Weights of a small transformer language model.
Architecture: RMSNorm before each block, rotary positions.
Training: a variant of Adam for these matrices, 254M tokens, 16385 steps.
Each number is 500 + 40 x the weight over its row's rms, rounded and kept within 0 to 999. Layers, rows and columns count from 0. Numbers have three digits each. The size before them is the row's rms in percent of the matrix's.

# layer 6 MLP down (transposed), 640x160, rms 0.0774, rows 407-450, columns 0-159
118:512480535516469512484506529512551486507462484528514484532480431497473512516490393545473427468486544479506454556486509518526587533462492523489518407492531506513507551563576514519455486520458496542467506506474525464518488488481604481554418514488521483453485527503525559434424482482542516488516477569395462445548536484560512524507492485520532559484514535532576521488565420468498613474467455494524476547527481464443490535528566556507511445503517524566544626543513534509475517479516499
115:490588543469432449494439465563487545501527453535478503495480526472514484471497484488512428530558503474461501504473491560498538456492462507490528493473530501480547438455498441511519516484483502518474554515510557598447524453505546496446496470436485566562451503496502511437537520489507430515479532507526567436425476578495477494557492514557492524504513466516559502430492475518594486555496544550497460467439481588466491577480461476548489510576544561513466484532374433481507466537474560
112:511545556527509493390509471527394427450505539527577480444517484524488500580474516510531512487539504486433473508529513512496457477539546552501548573505471532525518541515496542494501550542534541538479455511521465535497541465529519469504480512471495493523475523507468543474464437548532514535523527458513505528549450461490502496581458492531557449450527477508524489511545506565530572487502452529540454554511475488482460437509494456543475505478552489422477308523545577464565486453520532
119:524531504506442473509597556536525484464596529461497570539535497456466549552478535522487484473506505469479452528515488530551559538557520456470552458484514546536455529513533500564587499405506551528557491499548403487445494521552527468505488494545543536479507432462583500539481489519484470468471441492494569472441445449539537520526456448509509528468516467471555469469473539441513495456482507483526518532580486522497485457556537454473515526569541517506569527621534516497529436467521470
005:495440538454485498454482483523500562424486496512418516502518520507521481521495471410493517476516471456512580541554450448464499512486481444476442507532502402491606479530570498542516487528498470526585539463536542498546522532504463388531543489451504558485547468511481486438465495520479471488475464529519533535433446575498503506455503589438431568442495507433580524437559514545551524484466461539496539551503439481505497488472483477478485462495513517440531520460468444540514470517549458
110:491603491529481451501499529540521483497533483568443496458519494404461471502441486450521497583514509491501518500489540497516487505462494484410437587481500526473464485481508458517474472514410508483537492531566617503496559521560524463560604544532453475523560499529458512537519489488472525461454455467487545469527482558518480518488472484448489499521548378483509482501461579494493568473551532585510523494521391544495512485511445492488502545540514460529519470555451462454522558510510476
103:506459555488457582432505492501517461557514499530491506496550499529454583546512474526521536487538481529463512494499471517425465455436401552569463563480523513523497475545508536477469505467428458475435458503477522531523501507510525478472528467585522484457479505492481420561462513461555480498464533453510533452558518560500502470512542562520524525466456549582509593443478477504550457580556568530531459536462517470456478553534533422462509502475505569487430507459518458522518503594533549
129:514487501578482476527483552467530512508505454581518423481480453553495500545472437566444514548524538442520480492493506482575598508518466551486523354481537512558471554484536508515464495559488499516478498529529525480491494505525591500500390545479538537478526575517513580496488486471499512517503512561456504486514517469609533523550493496501537562542521500531530547487545415537524597497464443517492537538531520477466499468516517544510485464509522487538559595524507532501454568527509516
117:509475490567464527533484541474498513525529474603529513508482445522457496561518439558432478515524517476528470499458498506515612527505504536484484381497494528518515537537553510540469506513489505518477478542476578454557495480487565508565398510448510489482497538557506594428426493493521507501501495600414507471522527506592509528518505490505527497502541527536550511505532423501503626496533467477474523531524453486481487545522532542561529448477538472569531566554466531475476525514488534
112:509464589509534600584503496479516498444502475532462401520537489541475459520453507474576483463431511492499552487460588468472444489484539485478469541527503466556424510472482497539572541502554493589487466529529603439475476566474438500477492520484493448489482511464461469430480532508518469475503490478403480484471549537475420486513423486564419533542507497453503438506533472477490530448469498486566494568551540513449496504475500501481493502510465460498524407532498479507489533475565503
121:435482562580476525480437525515475496549500501481515524544550423447478542498451537517518526450491519516461447500476451661499579494496495528553453502543503515494570469545534491478512508494471494578505479505514562534512520462545529491553545500429514552519493484479497543484566475510440453533524503477456552458484442539533504485472520501515530466431508525542493550499475595543491541527539570470480497520484451496607472541566512458438443463595532557500457485508513463533460524488458471
118:496511550498494546423466481535499482495499408516447467524550515508501544451503506434531532519588529483551512529527481496548401444528487525483470531467489566523477530542517529461506493549574600441473510533508521497543494479476522521522491524462487477497464504465459558549473487522519518474438418502450535532505525450534483503517483474547498475474489455536531582581527541548507472518503476472486466461523521454530479462578458447462542472486419504498390342500476563484513431480496499
121:538531461528393514602502481454471487492516473549538527574497582482425511441507496530458552459425478546517482517536450493486536494483517582516499520485481505491509596511570454523475507507503485491524497499488522456475529507497552512556470469509465549504512505446517558493483571458559486516565584524484543486502403508442442515499447500502426532549550569585402544497489488528449570546516482454483484521543504519464488446477431534573527516548521485471503515500478508443477463509487437
004:517556504509510441532493517483438463456491569438505430556550504455462441469543502447568515482500505589407527546512472532527511476569536564529539555538478434562500544465494479472506476457492488482495556415498465489417522462495572463444540542447458438527524512530498521538496471517479501510582450486534481536458559451563522447579483510566522555547513481541458580491475513502493427542575531491523476502527525518523504460518525490514566428458469459482464481488475470520510558508451518
117:523504458368500489537424512473495481559480517483458504524475464475605482539492501466514539550523580500509533553489559467480527432490529466548530499508410537475533487439517525505512460446553585472507488490479444535440515508457479525525481491560448452483558426438479500498506461566497506534520530519474475566516497524506457535466525544578484529564494483512553549480447481549533439529557488579442532523542486559503481475447446456516484476530469445505428462436498449558477487526449527
110:523464468530493473428447502574495439584527520438492440434502482509516479466498504562493520479488568539438481448453475479507466497502430574424459473519449541520534469481508474526500459448433519554494584486540475435445527503528452510536485523466539554478467527458452482505550471512502494550509450482519534504495466482501471533524552501524406556529492451533459561480480557494582432521524510446493504593485593467475498579557538543560558478504481458517464481536514527490489551424490463
117:521484588528519499520515541449466520427530468531528510533457501525451504462464452462455472419528464453458452460538478504519464522464525525486505422491536516456467494540510521452587472506558476518453562537458513556562536498435550474524529494476502508483460560487457556444506441533472477568522485457419519525493560570514464501481455470535550441439455528471444456534562546478515577458511506577490494394502530583560463461487527528503493523531496543467569524475505497452442443517483511
109:448458515507566500493559474530554470466581516553496531417488529478522528423500589491570478510414498556467532528484581451511483490474551503497548411507475515450514455485470424507474494503433435477457511515532470488502469453492440486566567478464451509509545414436543529477515493522492523486499505554482437519477485555510481458510533504400504510536517498485546474540552487539494444485456572557468456518504500502419519456515506524465521526529499508496454563534544504441403487477428543
116:516527544466506515553520545475521532506421526574536530506457547418466524487433503570505547465484501481485455490484510451519551486528471529462547511534441459503511495518486572530450475550492432514462483423468479507519449514459461551439546468495469472476509503472454440509543506495499502451510527477555541524509426529488564438478551460442505427546437494470476462489502415460529451568441532517547453498472526463453523439402504467444533564433459486526517571485518499476514406459523436
112:423452492497508460468530536499514518516521418530491542556515520448514469460537495413534494395488493489506492522524535481576432483486500517539546484447555479442480519487465448486520421469524457508470491527472526498491530541535544484512473457484476477428539528589440514481495502481568505528433457532509471470546464468528479541522466519457514464613494508601521467475410456554567439522488513530497449481480504461500491487423465373544571505500455535517511557476478535540516510510511443
120:483466430554578534499539473474463497455527448471467529521492483501437520474512567467443543528502491516471440558438589472445556456522483535477515465426506499539524472539509483502464512548511422469508506525471472513435503520535551521529463540540502458510497552511472423440565489540556517548519463452435480536574474454538524505539521506493538485508532504523436525557465489434510517515488453463493453596492489479555551542490569501514575492433493436511545517572494565430451527412495456
004:447506513523505488543525484502409485549587484439502438507425518488504507497460530516513478493486492469497451466494487462519549502454492486434465533511443503497448498506476487505531479466445498484479543502485465532508582570446447505477457544452548445557429592520522536528535493487542526466515481484498563484505521499417484459467525416573518481551529444527391540561533465430477544509499502513535525478491519520482602439491534521529400517477482497573475470541491446428473454531495592
115:507481480505497609625514591453492475500505526501447506513472423500542483518427533439551509525510503498550528520453499497495516506453535455534511517530466432383459462492409495519506550549503488517548540505502497489531498443542560506507471560484524556511495470520452518480556487585514549487464501515488524519536448509526475511449525471507475468525481534456513488546474430512423493532469481513516511480491526484533446481523566502422532457465534452506355378509529462494498504469528505
106:479516523504493464458504514513564534544601483525590543453449556517507505525481521460480577469491571568495479567424558482508474561545526533466538522485463523534510472563428519507508470433489541539459564525497491552434490506447600511472490510509530484464457468522496500483608567525536464491431515429507488501482559497495511461484466491477508536478530515473544488571484606484494474472517554522443490544513495477525521470557470581519495467514426470498470532496474517556615519526516517
114:467479533511420444463420547498538551475528463474508548579541496484433508545513460472558520418554483507528509550515527535517434510540544546568498539519469415555570584507527476478503528414498560495477430455479515497512539481472520484438475558576550437537497546493525537548544500476477528455528470511570555542511453510405462483491532561544468498507499502541537518485522523484444597478480515464470524529471543517515499494532454510499490482448497535553519461525438565576479442507495501
004:434519508486476536530403545506524535494544441448565502474451505532493531511450471529509498422539433498528528446487496506472495413459462490451557534593502488473537479488410458598529490513417474555471443536441510534565515497549462515533500502497497502513455480520497536533509503437527447478549534505477553537554491521451520549425476484509539494476516536507455440511505442441487498469496486543512491547551565487471462492402526537482453477479506620491488502580489441492441484541533484
126:512520468504492510386509525513524463453483482550498522515512460536545527525564459469558486448471528449440489482504544455484550514458553536512504542437527492519451539528552491539586584461478585528459508516497540467457483479511602498588498507452504567523483512537487520503487541549502514472484540480442487454560494538473516455466510503505495514430501417529536553501537505604574568506473467519505488478513462531520435520526523491462504588454530532534502375522543571491472478489471444
005:493528525463479553442441454498524549443466507507501507482469454498465487535492481500510522459570483470550595480502409521461573470545490437547488525535539447561633520493493491534557479527478486590474504526471522521508502534477515461572501502449507522519450506491499493503469457483552474480574555551484521514456492519469491550444555548520510556501504501458483507519459460467542501450516488552508492623548431540486451425449563466462479449505528555447482482553442444535479497571520541
123:505502500522490467544505479519504574475531486547552532529463429569485472537542469524487485497540560443488423451459456489549503525517446499544515397532493498552511521521533525488472546529506480554512450560434554512532500551482609539597421552493489539462454503524488553522471486467493504421503534539423476482564470553548492520502459470520554539492478511553542502470598470473446566501461512497492522555487545466484461509607550503515524424497529526556497501464533488489438521510489567
125:503421421488536466460546483494538518547432534493519410561483538455517541490441496524571534522493512476476548540502475491509474425506489486583424500547520512478504539507406533478438416557509578546452538469477434482553449519526480464473519555519467598486495447552515581502524539437466424480468484519514500487476533561535441522540502508493537493418476463552477517506473521475457513482458521493490522540511497498428491526476513544493521515458495487528448529442476498569509574574562513
005:490538501403490483577496532479517502587416520430563489557471502492515509476528545474430496455487470553409548496553451534538526463507547538535553464506502524540449517462478482502525498446461534449474543480539502443463488498453514571463531487434400517519462449516404507607492483550507414528526497520552427481526523473546469497509536492499549506502497475490463490519492433390493459476474474480487430514568524513527478424516495510470492463453471489512475475488516483488418542534527484
122:527499489548540491497463552498471547498468602469519492476432496466530518503548478515495550524559553549512452524507585457519482510512476493565501485527515457547537473518479450456497514521514502509438479528550479467511465460526503509497507460505446490515458500578427485570499414419493495459504445528490478480489556556467506534445509552491561508476505503495523515443460521476519424508528471506453563470518543486412369500486534552524537524540558529473565586490518479505525502383388492
117:375481484543480516457571441495522542543556464484476535519428489542521537501526485481525518472513542558493565526527447539554462515506477507465474510490488494545441455437512568504429490467419470461497492481539506556442405485503553496508467563500421553498569529511472482530524522475470426444469461533545542466489582441448494412493544524506489424481458575463443471527414510513521474496525520518515498464504524518544433458485464466481521463452537533466541435490559468538511517482503508
117:467398528482443502510474573421560441529563512536498528568492484500469574507588424457526526523438514490543432459490498445509460504506494467502515472558485460530522484510545466516488525441478562527507469481486485521534493462449584530551478423489498575426526502476483448469517529529569474512492548524467465495532510481554541466571468467454515590508465541565486459486450482505492534467558454486548430523536513554440530484456578523474539483482437504546511547559484498486472485557455521
004:469506564519554508509535516508479511461457526554488574520461455454473445501539549451520489545488495549575520474558545521404487427553581520523447460463565429501491613502565532466473515441490567492604523474515547484470449516524509422506470515501451520531510499501502504465518539523489467527510476515580421494533509502499457547563488510481508489468504467477495551403439417512490475503575528458539539555524504473512451508564492513468512423483512481452507539530449492519515574531473504
125:517448531521512445547479554532525496497499472516507456470465477543466508500500465476536535565482490431509488508449483501508536476521424484512468440478465494442549532520517561501498484517520518543496461493517515540414478467459561503429467509630473586490487473483487474489518484464536457556545571456454517453566506464528519524516429548482486535547521432553489441435467481499500454524461494500532480505477581543446561561532523499569586583510585539571538526466508499483501492451589444
004:500497503523506477392437492407514521535509475524561553586538529529534497443510446545509511457496470422447513571463461392534553544470469456405482508567440523532536509437489472507561522537521444504525475545557502556452537459530593498441518454503542439482517464484480452541488553523508543523488487506449560521486456477555520484452444497527497513477553465521564474469593559496527504468497538507486468465496491424458516545452490474457514529536499496525522502443512508526540490469478444
117:565535438578456498479526454459511519503478531507486474538476478510459457525478513576490521478407571538578522459523535456507551500445498500502599507506526434495485536511497465454521480502458492561382538484544505475488596526552529444440506510510514474456482541456508506572551531422450469526532513420565549498476452501504440524482496477521478529498560424494491491501474523488456485557514515572449528460571536501540488518446475472539544487561488504515513535474525479567543604491464484
005:483489479548556500525536513531440477512466378524598486570489504514501538551486568552417445520507426528498441449546533494497521495537444507454535525526448538477484498422491476471537491515530552509480477549510503472465514555509471560489510507481598474482466491479428522528547515441551468526473500540438532434565462496524521509500482489536468463585532509510453479531553500442505485483538529462569461559542579455485433465422525524516514497500503535520582509493535527457443479531445435
116:494495501527512478536453561475470452462409433480541493428512492479486559584452469499440501546464509588490499537512471555470521571490573500473535560445478464469421515520499454476481437557513510477530487420487553474520455465534540544529490480516508477516503511497522538586524467527489557542479465483449455504521425518445550615463467484451542419514493495533466526518490527419553476509538444471508518441513524465505524462520464470473510455569521523490530466521433510555433548512504425
004:446518481446508458492478487468489490535548452474604561510565487491447479465440448517542574530528499460524455465431469514546492547478503531469513549476456529466486502462493446521494505517457501544516469547484525528478500474505511521504444559556465443553456567440527597509459514529495508492487449499569559436511506477520527492460492497533580463472480445541486450459530494396545515494474512509438521482468417421503510439435489532473496501579450522570515516471566471516468388550524492
004:553540565566546532438566482486465542443538506473527519518558497463505438431508471481584486584511504520546424478449546491477513490539615500566424477415501510487494519540511451392503510440540555558502517478477575506445469461492522488483440514538536458513492539425544589478564472488517522506542457538532506450483502477461491515543489450520506471474489476537458523488453515462498514531491506405493513483451471468499551497487541503515445470528490481547536457518544539477493408479475533
110:475536516493522506511492485559470436530606516486463492487505565487538464509433497515511510575539529517469535509493559442577487478476471519489533519504503544503478527490524488459471456555462527413520493538523407524585445494515456481544481410513460412515457507404491463505459574431546509507480418451560473499574528488551483509413460513507503522430500464519505529519452476516509514500536554478524499422576488484500475466448461475465455524511513540552601532573537493473470512472522477
101:593550443462481479460552492518539448522541461447489486485505407486543466537511553464510517485432566492513533512408501536480521517506520563479493556488494470452515513495426490456441570480540456576492517465491534595476508454509634486532462518525484534455564474573536480467538499480517510532532489471480544501514489470489468502603440436538508455535531458477543513495527521498512591479427503535473519529481476421553482541516505467428485507516569507506537548484515522474465536474463441
# layer 6 MLP up, 640x160, rms 0.0932, rows 408-451, columns 0-159
117:466416460472506499520531499449495489392524465538478484533464509512439576470530482573505505463427447498552536470512499571519555486480493524471491476522507553539512504550458513492539550501515511495497438499475495440560449498482548516514481511558562510477497470492433506415568555566469518509470471517492527496560572517567530504543466560556464505516453586520452431502563502417425515475446395541484503519507455454501489442466506551517470457500534504457519481517510508494487575555566556
107:464491482528462426500452499504568546472538413503542539519522525517441499511489504488538548492492530409487531443458533520510535532469518536497502525445529525520456541556599598556425528423485503498449491581458594453495523502458512502446463538562537516459469489516526537414414495520454555472481488505478559506561467523565499505528503536422480546496424533444485573522494541547458470480549516530473524519513511541487461531526571525494480429515480492517541464564534473462499497533467471
125:515447486498421453543514491450549504524493539505529536372504449426476484554559503516488509462552481513561508499447492564447526524552431573495518488487542532482534574563537470462532509483469478559539475565535537481519519499450536488515469441450524545428465570515594486510461467475515514489507468480476617555546514581515496522497509501449423561516569503483472515494525513468425555485546462505488501578527516475540445566528491497507547495516444487530530540510504523513542510512482569
006:509544456545507516573506536482512485548498508521573479467439504517461497486528573550522469532451546543525496516486565520530495438541508539469542507466535564495366496473474534475523540417391496417447487509455455486479487496474435594481464457546519418501485502415498538547508499482534481500479514500494475480530507514503471505618502397539540498538556509502460435498474520525476554493517459497515522455468520451526524540509470503524461485475493531553470413529517582519561537512494544
118:586468504444520513559485462493505522479447564504493541503454462519495564537561512612500534527484559462514534428467506529454486438590479530509507442520488547510549446514600572527481476497469515499484506535470538420562524460490503424432415470420528508482405470473480463488495555453479479504495443600523544498568490491571485482481520517512486524504494476535547445499563522460440519499499471510448471524505493556489522492470496588521529493509518477556501496454526480507489474592487483
117:564484454539424489555489545584496482362516397493522485534516524530539512514513436494486516536488456494485514420519506451479536502461499548477423480465544541510482477480537457464486544525530476538508505502495519439588511436499535530509500461482500489498482474477511553465474556365494586535528525508501508549549521563572595534549476429533536496486482517598524532486556531514445485513471462509467494468476518478558476482550472484497453461490467511519558466483452532526499492497582518
093:455457518508491419542504540549473486470521535564527425477498414552425516555517445556446502560479516438554478440456522514552599493498518495505493432454510506555473545474519475494409505515478507555453460512503582487515477466480546450557428506494567541436475521564521592473555506470530510465464480568485514522541520512609534509536516517476525514576494500517452529508554465491540563495502490513546477549505562499519470498521537555566527461550494492547518510543514506495506515572525538
082:480486507572458511518518518479465502505513536562511498465481433559440566570514427569470488499506509465571526505509516491521618517494493569528450410503516563477535538539567525507471497487444527489501444551487582497572462489466509487558438496490513476488469562582538583486481493475511536467485475574453542455516540506579520519489526505479537537502509530539509504501519470444519575549472457529501483546499487526519492500487539612539531435569501485559504605562482518483524481551500515
112:452522480479476471460420468553491447586505534485545541479474474474479532549524497522479556469560514521504552495467383487457568540515467562523472499543469461567557488527486507526386543399464585446473494473459476585531476446509523531558494537539529532509512502583513483520530464472475465515452521494559561448529511497538555544483517434437506536431534499564546532475444478521525490474481425529462442479475505498512487474484540485473455487527535514498464516542443548498545453550503484
127:582481481522499551581421421501503534493467457532541536445497480506435489555484507556446523473499474514472541433516536551533494558477512528572515493487548489490561483462478615439511530480523488541460516472427501476486511476419545523518476517565489514502501433506556578503462490452467483488513482475496486443545530528504506506489481488542518494571495500527469521480484484485445506433521481590489413590459533468550489561566446464566491471512514583526504471540542497415536444473551467
114:464496540494503436522518499473572520476500473521546501520487496567501532527457545505504531529511464450483481457478488474429507407513487486449526473468562554575453481560491557494435490503500465515516508548585478452483468474526530474445405500419463540423482496463518463485482445524454540490486528505480520451549505542563515451468531499457548537455461523482492497547479531469583464540509475543452500602476473538447526566500568566448555441571466444500513498507493468478556513618468506
120:541461475566508456487481481475502542504544528533560465470484513524506546434559524551476503500487491531501399490569467532469513545477494580475505392546513560551587542529523517551443561515488470535486474565505485506521496508564498532548480525391531528463477535525437463500439492513502504472474512490509474424513432516566508478441494481584549481497512540507565523490547443489538494542489503482435511510551508552426478522559559499507497481505546577528555544511447458461496469605522481
005:443462553544529508451442513517532460595487513534509537489457556548577575561477509505470465527510536451569448476544564472536494491475473464488505494415544531480512502513517442539494521465518527519514448512579525509540520561496397469519496478517571531473540454500497478460510551476567526504444518471464547483525481477463524539440452509445520457513529496441536435523517510381555577470476471517504453493453495524454493444498514507507485484513523552449527367467495508558497434536516492
116:383507480560475536582522448519515463449502511501530605560511479539474516513476511523481516487480538494523507516446470423555516539527511522446522483521550510474529467530460585506464524516424449470491440567487507501534493428488510541530489539480521560434538511513569464539523529481505556518483555512485544492501499474490605524529536498547481440518526492463496455494499453481443477504479490540493508592490566567529616567470563555545570518517479511593539499498479491441515456522497471
119:489487546573547542551470575522529528428502559557502552477526457511497507529444471480464495481528461431569548589503545495525566525479551453507424512538508503471522513534550511448454552510539509473516527591429500508559463502445511503508492512543436494455544485508493494452489509552504509468428466521539557497476490530552513544514519523509611493404395570447461454560493536500433555518429472574495502517480428496531483486530496517424514453451522473506512491499533502526467486529487523
121:516460497545484494534572449478434481470550507524532474543449509523394527495484441517459535494454452421458541438461510587534507544505480531528523434513578528469492491537537527541474457511485436528527491513539520489536514522441507468553446557443483550458447486481529517474494480482516566518518488543475538477575472509494431576500499489598472458535508469546497441417548575422550528459470471532534451558419492512479458535452580536552511515449517509473489513500483466479503513545528553
113:464431453488532539513441470523481455520568491489483474512516481455492521571500447465403508513566418551532474479550493482540520517536523534561493472541480472545491481455507521512504579485513576545411471534422509488473454470433499542449483543444484472493531496535501536502461541483540529518490416551428477566592518505583519450475428457496481545519496526530494540483513415530483468482588492518430489438453459530545483538529549464487488474511493517497496530478463588431516555508489464
118:543544414559474492491461432455438511421554426569610497509530443407479532540536508514503528468523469519529474493478464480559543465519532496508512499531519465580541510518546498470443475523505536515529503554555516487509525464458501459548512451517435473524520476557544527432514447463466486556475469477518576459528473522479507509512529527523599551527580492508515464446523476487461574482462548547453492524420513529484437467596515500535486490534466602545476539505495480497460495524533486
115:490479406470470441537502492433470546464573481507502459583442480519511466628525527492474475516505469400489528517486488550562553500506446554470568476429473504571519486520494497469499567499502550574479483544427492449532518530559529541542480436453464504466487583545533506420464482464531507414482445539487473479459520501542584541508540520466561510515562534541552508516472549550512480577465482513491560455492544494563478471497513503506483504502493468498513507500489491461564538457503541
125:516436488538518437511506531477428516443465518558554473543495462525522539507442531500487446487517443446508477490463448538612521563527528503551529531525468500537522545420503557533516553483501522563511463544485525542489463483503542543534492466539476440451452488539444552459511421486481521528505436527558600500533514450542465526496444486539579558520493549522493476500527489502474509500576484596541511490522476442453475522563504520486501476587589511507465532539512488506465463526607456
004:522496474473554489552509478527576555461424491553510509487547473426567512481520445528491564530519516506409494499517462512491492533550545513496544481499521507523464531530531532491509528530589463510487519430479549553516465460567464487545480458444469522509550447516448445483465500494536526489520489528529474541499500573521527506461423613472472503427514393471640432481528549555465469476513486524490481497489476483442466536508484490423540509503524455467535574503542488524575516470493432
123:475438554552439451508476484472476511447488487549559455507483472504463505497488443528455515437501487508505452450487524507461488469470533509530527497474560553536448480590527606462498462497441536481466470482428517599553465486503550377495465517444505551409489528474487545465478520490470517458431478457499511459516524481524462480502468461518494466517523463495477552515546513483463621455512504420421395538519508491449491545515550515530490510524472515514489476522559485493526476510611496
120:527502465512477480567460469473500453459481501571523528538557522524488500558555473553469414455526539409506516522526517537572504440535523468431512449452529492490414553464526574545502499520481503510498414461464513413499522498499516468529494496444478462423499548488557504500497569471472520493463474530510434491473565521526509493536559472597556502521489460542545452459544410519506536480485435521522450493552518458492466569514518468553443494508541502572451514483554422468479451490571503
118:457438528507488470505565522439571523478495498530563512568444458495480487576473515491437466480490486551513419518485478519560457391553456564475527510476522536522426553499490553541507546504539481484481443542469541491452537485420549484539520493475474521437479450508523489540477476519483553527484467573485545512476446470545583518479478478475493488456490528479498539477506460464527625536452488468568516604446555429461448506511517472550549461482494540482569533493519500515468445465538514
005:520414516484499449431539449516550495485494534545466507533564494440491365473516485500484484477523600516501499515545501561491518550516509549481457499438466569474482499488490553391496508430552508495525559452601466448422468443513541510491488494522551480475601499500488500471484508515451575505466495544450444513526471429502474449496616467465473500511477494557564492477513533573528544508520493484546515413504475477488515544523452502490498486513478456516522550489475495466576505481495498
117:508460556473491510494503472466543510515537486587576586521521460592483454560554503510471432553485485480496454443417433513533525426544477601471496464477554466501497453488478564496476530470533469515506502550504516536461495474515544522546484494496460528414500540497508530468475414504580545463515532577454533521592520478510521512508525499440578584465528542508462501510586576498501480504539508498561505524508540556498511502556574539472567465573482496506541503465492526487478485464490521
005:508447465545488526483541508528512520487539517510533485463486519528591462504523523536471410462449523485499474496511555498532480483506477570441516520479431563455472474518473601541484463519525525421532536452526463473466436462481481512451507478488557464527583440462507545509479505518475523544435445544468480488542471487506503463543577449461507511503495534511476477490525542571527567454442472478545548338490520473489494564534441535546485483492463502528460496484477602500608503457510485
110:471476476517507522475472442539460528461447501536554485558514484521479577540503547552457508454515444493549540478468482495531538500558545494564539482486559501584571550553506553504451545512495481508476527573468534576536466480459510541611470454489459511451535478529601547494489513517458483459497534558443559508514507491528503486576576458509589513515523515498515515555556475518478521460523550572475529528502457548451497532553514461492529500581473510498523493536539464442443474556598452
126:471424455494461445520503539530468474554451533512462565544505482491533500427497486533449494491542532462483450525525458518566569498553454488550507466509483504540535506495582589481415456519515541457498483516535542543563464522491497473515483543541553545486521550569507519508447497451498453478484518569516572527559510433540471534519463446433559513503500513543584542465564496555427504485475548494531539507533580507470442600500510475476548486547518562501540520520494547493507574519571546
005:499494500568525481433492486522518497446579477487446523493528453507514511482556456518501478534542545429627419489464504559461499499469464519518461546519501533454607510585516481463533512534518472549511484530490496549529492496539474466520488525510552506520613511405572522453517506478513554480490515553446559490486489412529536435459489518538497428504491549472539494474472527568508529520519479515517571517432511477485491592452454484539463477566485550438491451449494529508521460458449461
125:556405454495516524554423541461528545542433502528496441519528437522467516570506586506444499552522518464572489515437505459546607482464495590481502507424502575593444467472520533461461538567478462503479456556522495502491489510500499517487480476461539585489492509575471456481502549498599484439487481553521542477531517447513486509502565505478527458545481556519483491548550463466515541552522520484573497553465502486551468567556481513482530469550486491473459519477483526457504482473519542
123:433420517450527397440478472504522538519503532500521450442460469448473517498520484501478455468525535543495442593480442494549515530548526500499542437507574595516471564482525475524484511444421537551490479512510558537495499422504556535573516511533533518498516492476499539513512371531583466459470484526482484490551521508487533484452492455513515554480544552526456545466506449501479536449534500512501489582469533497527479574542540512535501416440478449486427495468468477447497458499556502
130:506493482509481547548476507518481553588522509526474452511528502516477520545484477464421499505417510511500501525538477458452554520568477554528506479577516508500505561551543551544462542550478568485402545508503577534500464507446528504519457516487497470442414516476496570408470523452488484512521502530479536498486562457599493471537448458514581555576445591476473514429545451454483517494508487556531517528498486493461451515462540489498484434513528546518500515565520516433416437535503485
005:497499422520480490458479564476522442622544488473507434532521479572596561506440494497511514478485490463449502488502486501616484532452493496477519548473505510493595474537447513508503530610484465484478472544477468543524484472458509487447529493546529519496493503562498538486459481469472531527564458518440512495507547521486527450419504553527515499526578544514435481621512541410539604528476481499477505473441462519506539502515516526587528537482497488461478481510523568501475490539516482
126:532434501508484397527504564434524538490532495517559603497476510500517492565492424548463462498492485526495409499435512520516505474580500522499533499423469458525466526555531514487430500503495553587514523435424491517498488475444543535555432540533457569500505508536522488488527507507533516473455461574435547533549529476528517520539518551411478510494505529470517474424570445426443498463488540525511538518473525550508478459599495549456514504486454543517467511457470515511459490472574487
006:531483490504481532531477535570521487457474512534476480471493516459443563543504538456492516560506566548582498500582560547530499482551461494499530473463522466470431497508522482427434516434450501510530456445510567478549518556534375499500476455464477503463458526560479453495509514484444469450451552505560488535522490470473483495599526411490467525505471515525438550437478507535431491475461473472501537564497462534536474490508485502508499486517475512512513340507522438503494459537527573
119:507476556436533525513460524586571508515550536547470559512467503515543526469476478495477469506476484553472526513463522522439529520539517518515443522564542492454546501544575518518457452483489501498456506536518491477506431436494483541568466418577556495613569492556517475413522409493488461454464469513513488512476482423562514515491443489500561535480472551516496507477535480549442467400483530510518575493482476545474483494589498487514507400466515499590496524499504552477516485536533459
005:455486507418458528489474471514597589451485554525477463511515456497520505494567459431502534515551559481505551501551422524489504517430516485485435488486573524511509553525519499465465521437403515533515531443535513521465507489556477437508545486514419545463556533544451470437523561513394531499430463500519520510471537442466433513477491476463465486464467521560555546419461479543488526442409483515479572411467466520501572541490481470510501470516495463513497470477491492487516480515529495
125:470473480518378514527495489513548510492512583511516509540514515555495454578490516517500520532509513418520486540510453475503505456523440474453490462474529489446535537452499532565482517505472478490431526548462539517563533516457513505429466474407442520513481525503455457489482590498476482471534563545464542537565549472505520502569536510441483534514460532473486457515599451546547549542492455505429610550463465525467510535454560592545539498463516505480460486505437482475570550544489512
004:571442504533501505472467520581500548467449463568414437524480490475493496492516480497459426477513497535478525544548493462483524520610424480460518482540462533490565467513505541517518518499569504482527521456531566531516499484553489492484499572444521548459495468517454379521501532428522538442492547509455476610475548537468458485483488462467469518576534509505542479482498484602467531520530494462474484509549499573488487523490473515461490460420522484482467448540474425472602544488484505
005:461490463422465468511404525523485524571529426525504474509487501527528546546461492505467529491496474478519556514520478468578473570500479450491570537510534537540521487473517504567483508580499483447497535497460520595538536502470509446536505565493497539552457508502486434508466482513508525486469492457549522555474564572506543493432440593529544578503518462527547490523536494494543434531527539583402497534510497578456518464477495522537560494442536460469451504516504448469541590485518424
114:434485445479533498564484494553478534446499493502575453461508467495531532514471479505466488519548507479508526423584465543475558479509452523501565407475562536562498550513504577481453541492465525550461520538450535487592552480542470509485489526422509527521461528441495508477489545499451552521559532498460508529554488479510491523497503427506525518482484514458548572502570504433509465581454547525552486499530469426495387488466575482479475477452470542504493541498441486480495547617498514
116:485494496434472514510513503449513556484537507532496488445508504479488480586478460542429540496503492515511446566551503499560531546500501479506522394526514481490505585501469500534460539526484526507565469475453530486490488582499475487442446557442438495469492526523564543476532533467564560554454573507413518531504516552590484481498487504479465499487483531523507534456552403444483511566486523444489507468517551505446384498546532531565579414511448512532465526473450540456479516510488440
118:519438489567563517584512567512499530439509537534504542474475491548511538622548522491437446512519459539497486468453563482485592484560517488516473500519468582543471495428533471509481529533510448446503454511530487414610499468509501455478456501517559487483550499542508509469504519585479468451474437499493573506547544541523544499422468497465526522510441529459482516486559493541453493457532455526488515479460513449525535509536498518458547469545443410449500528469529526498486528569514433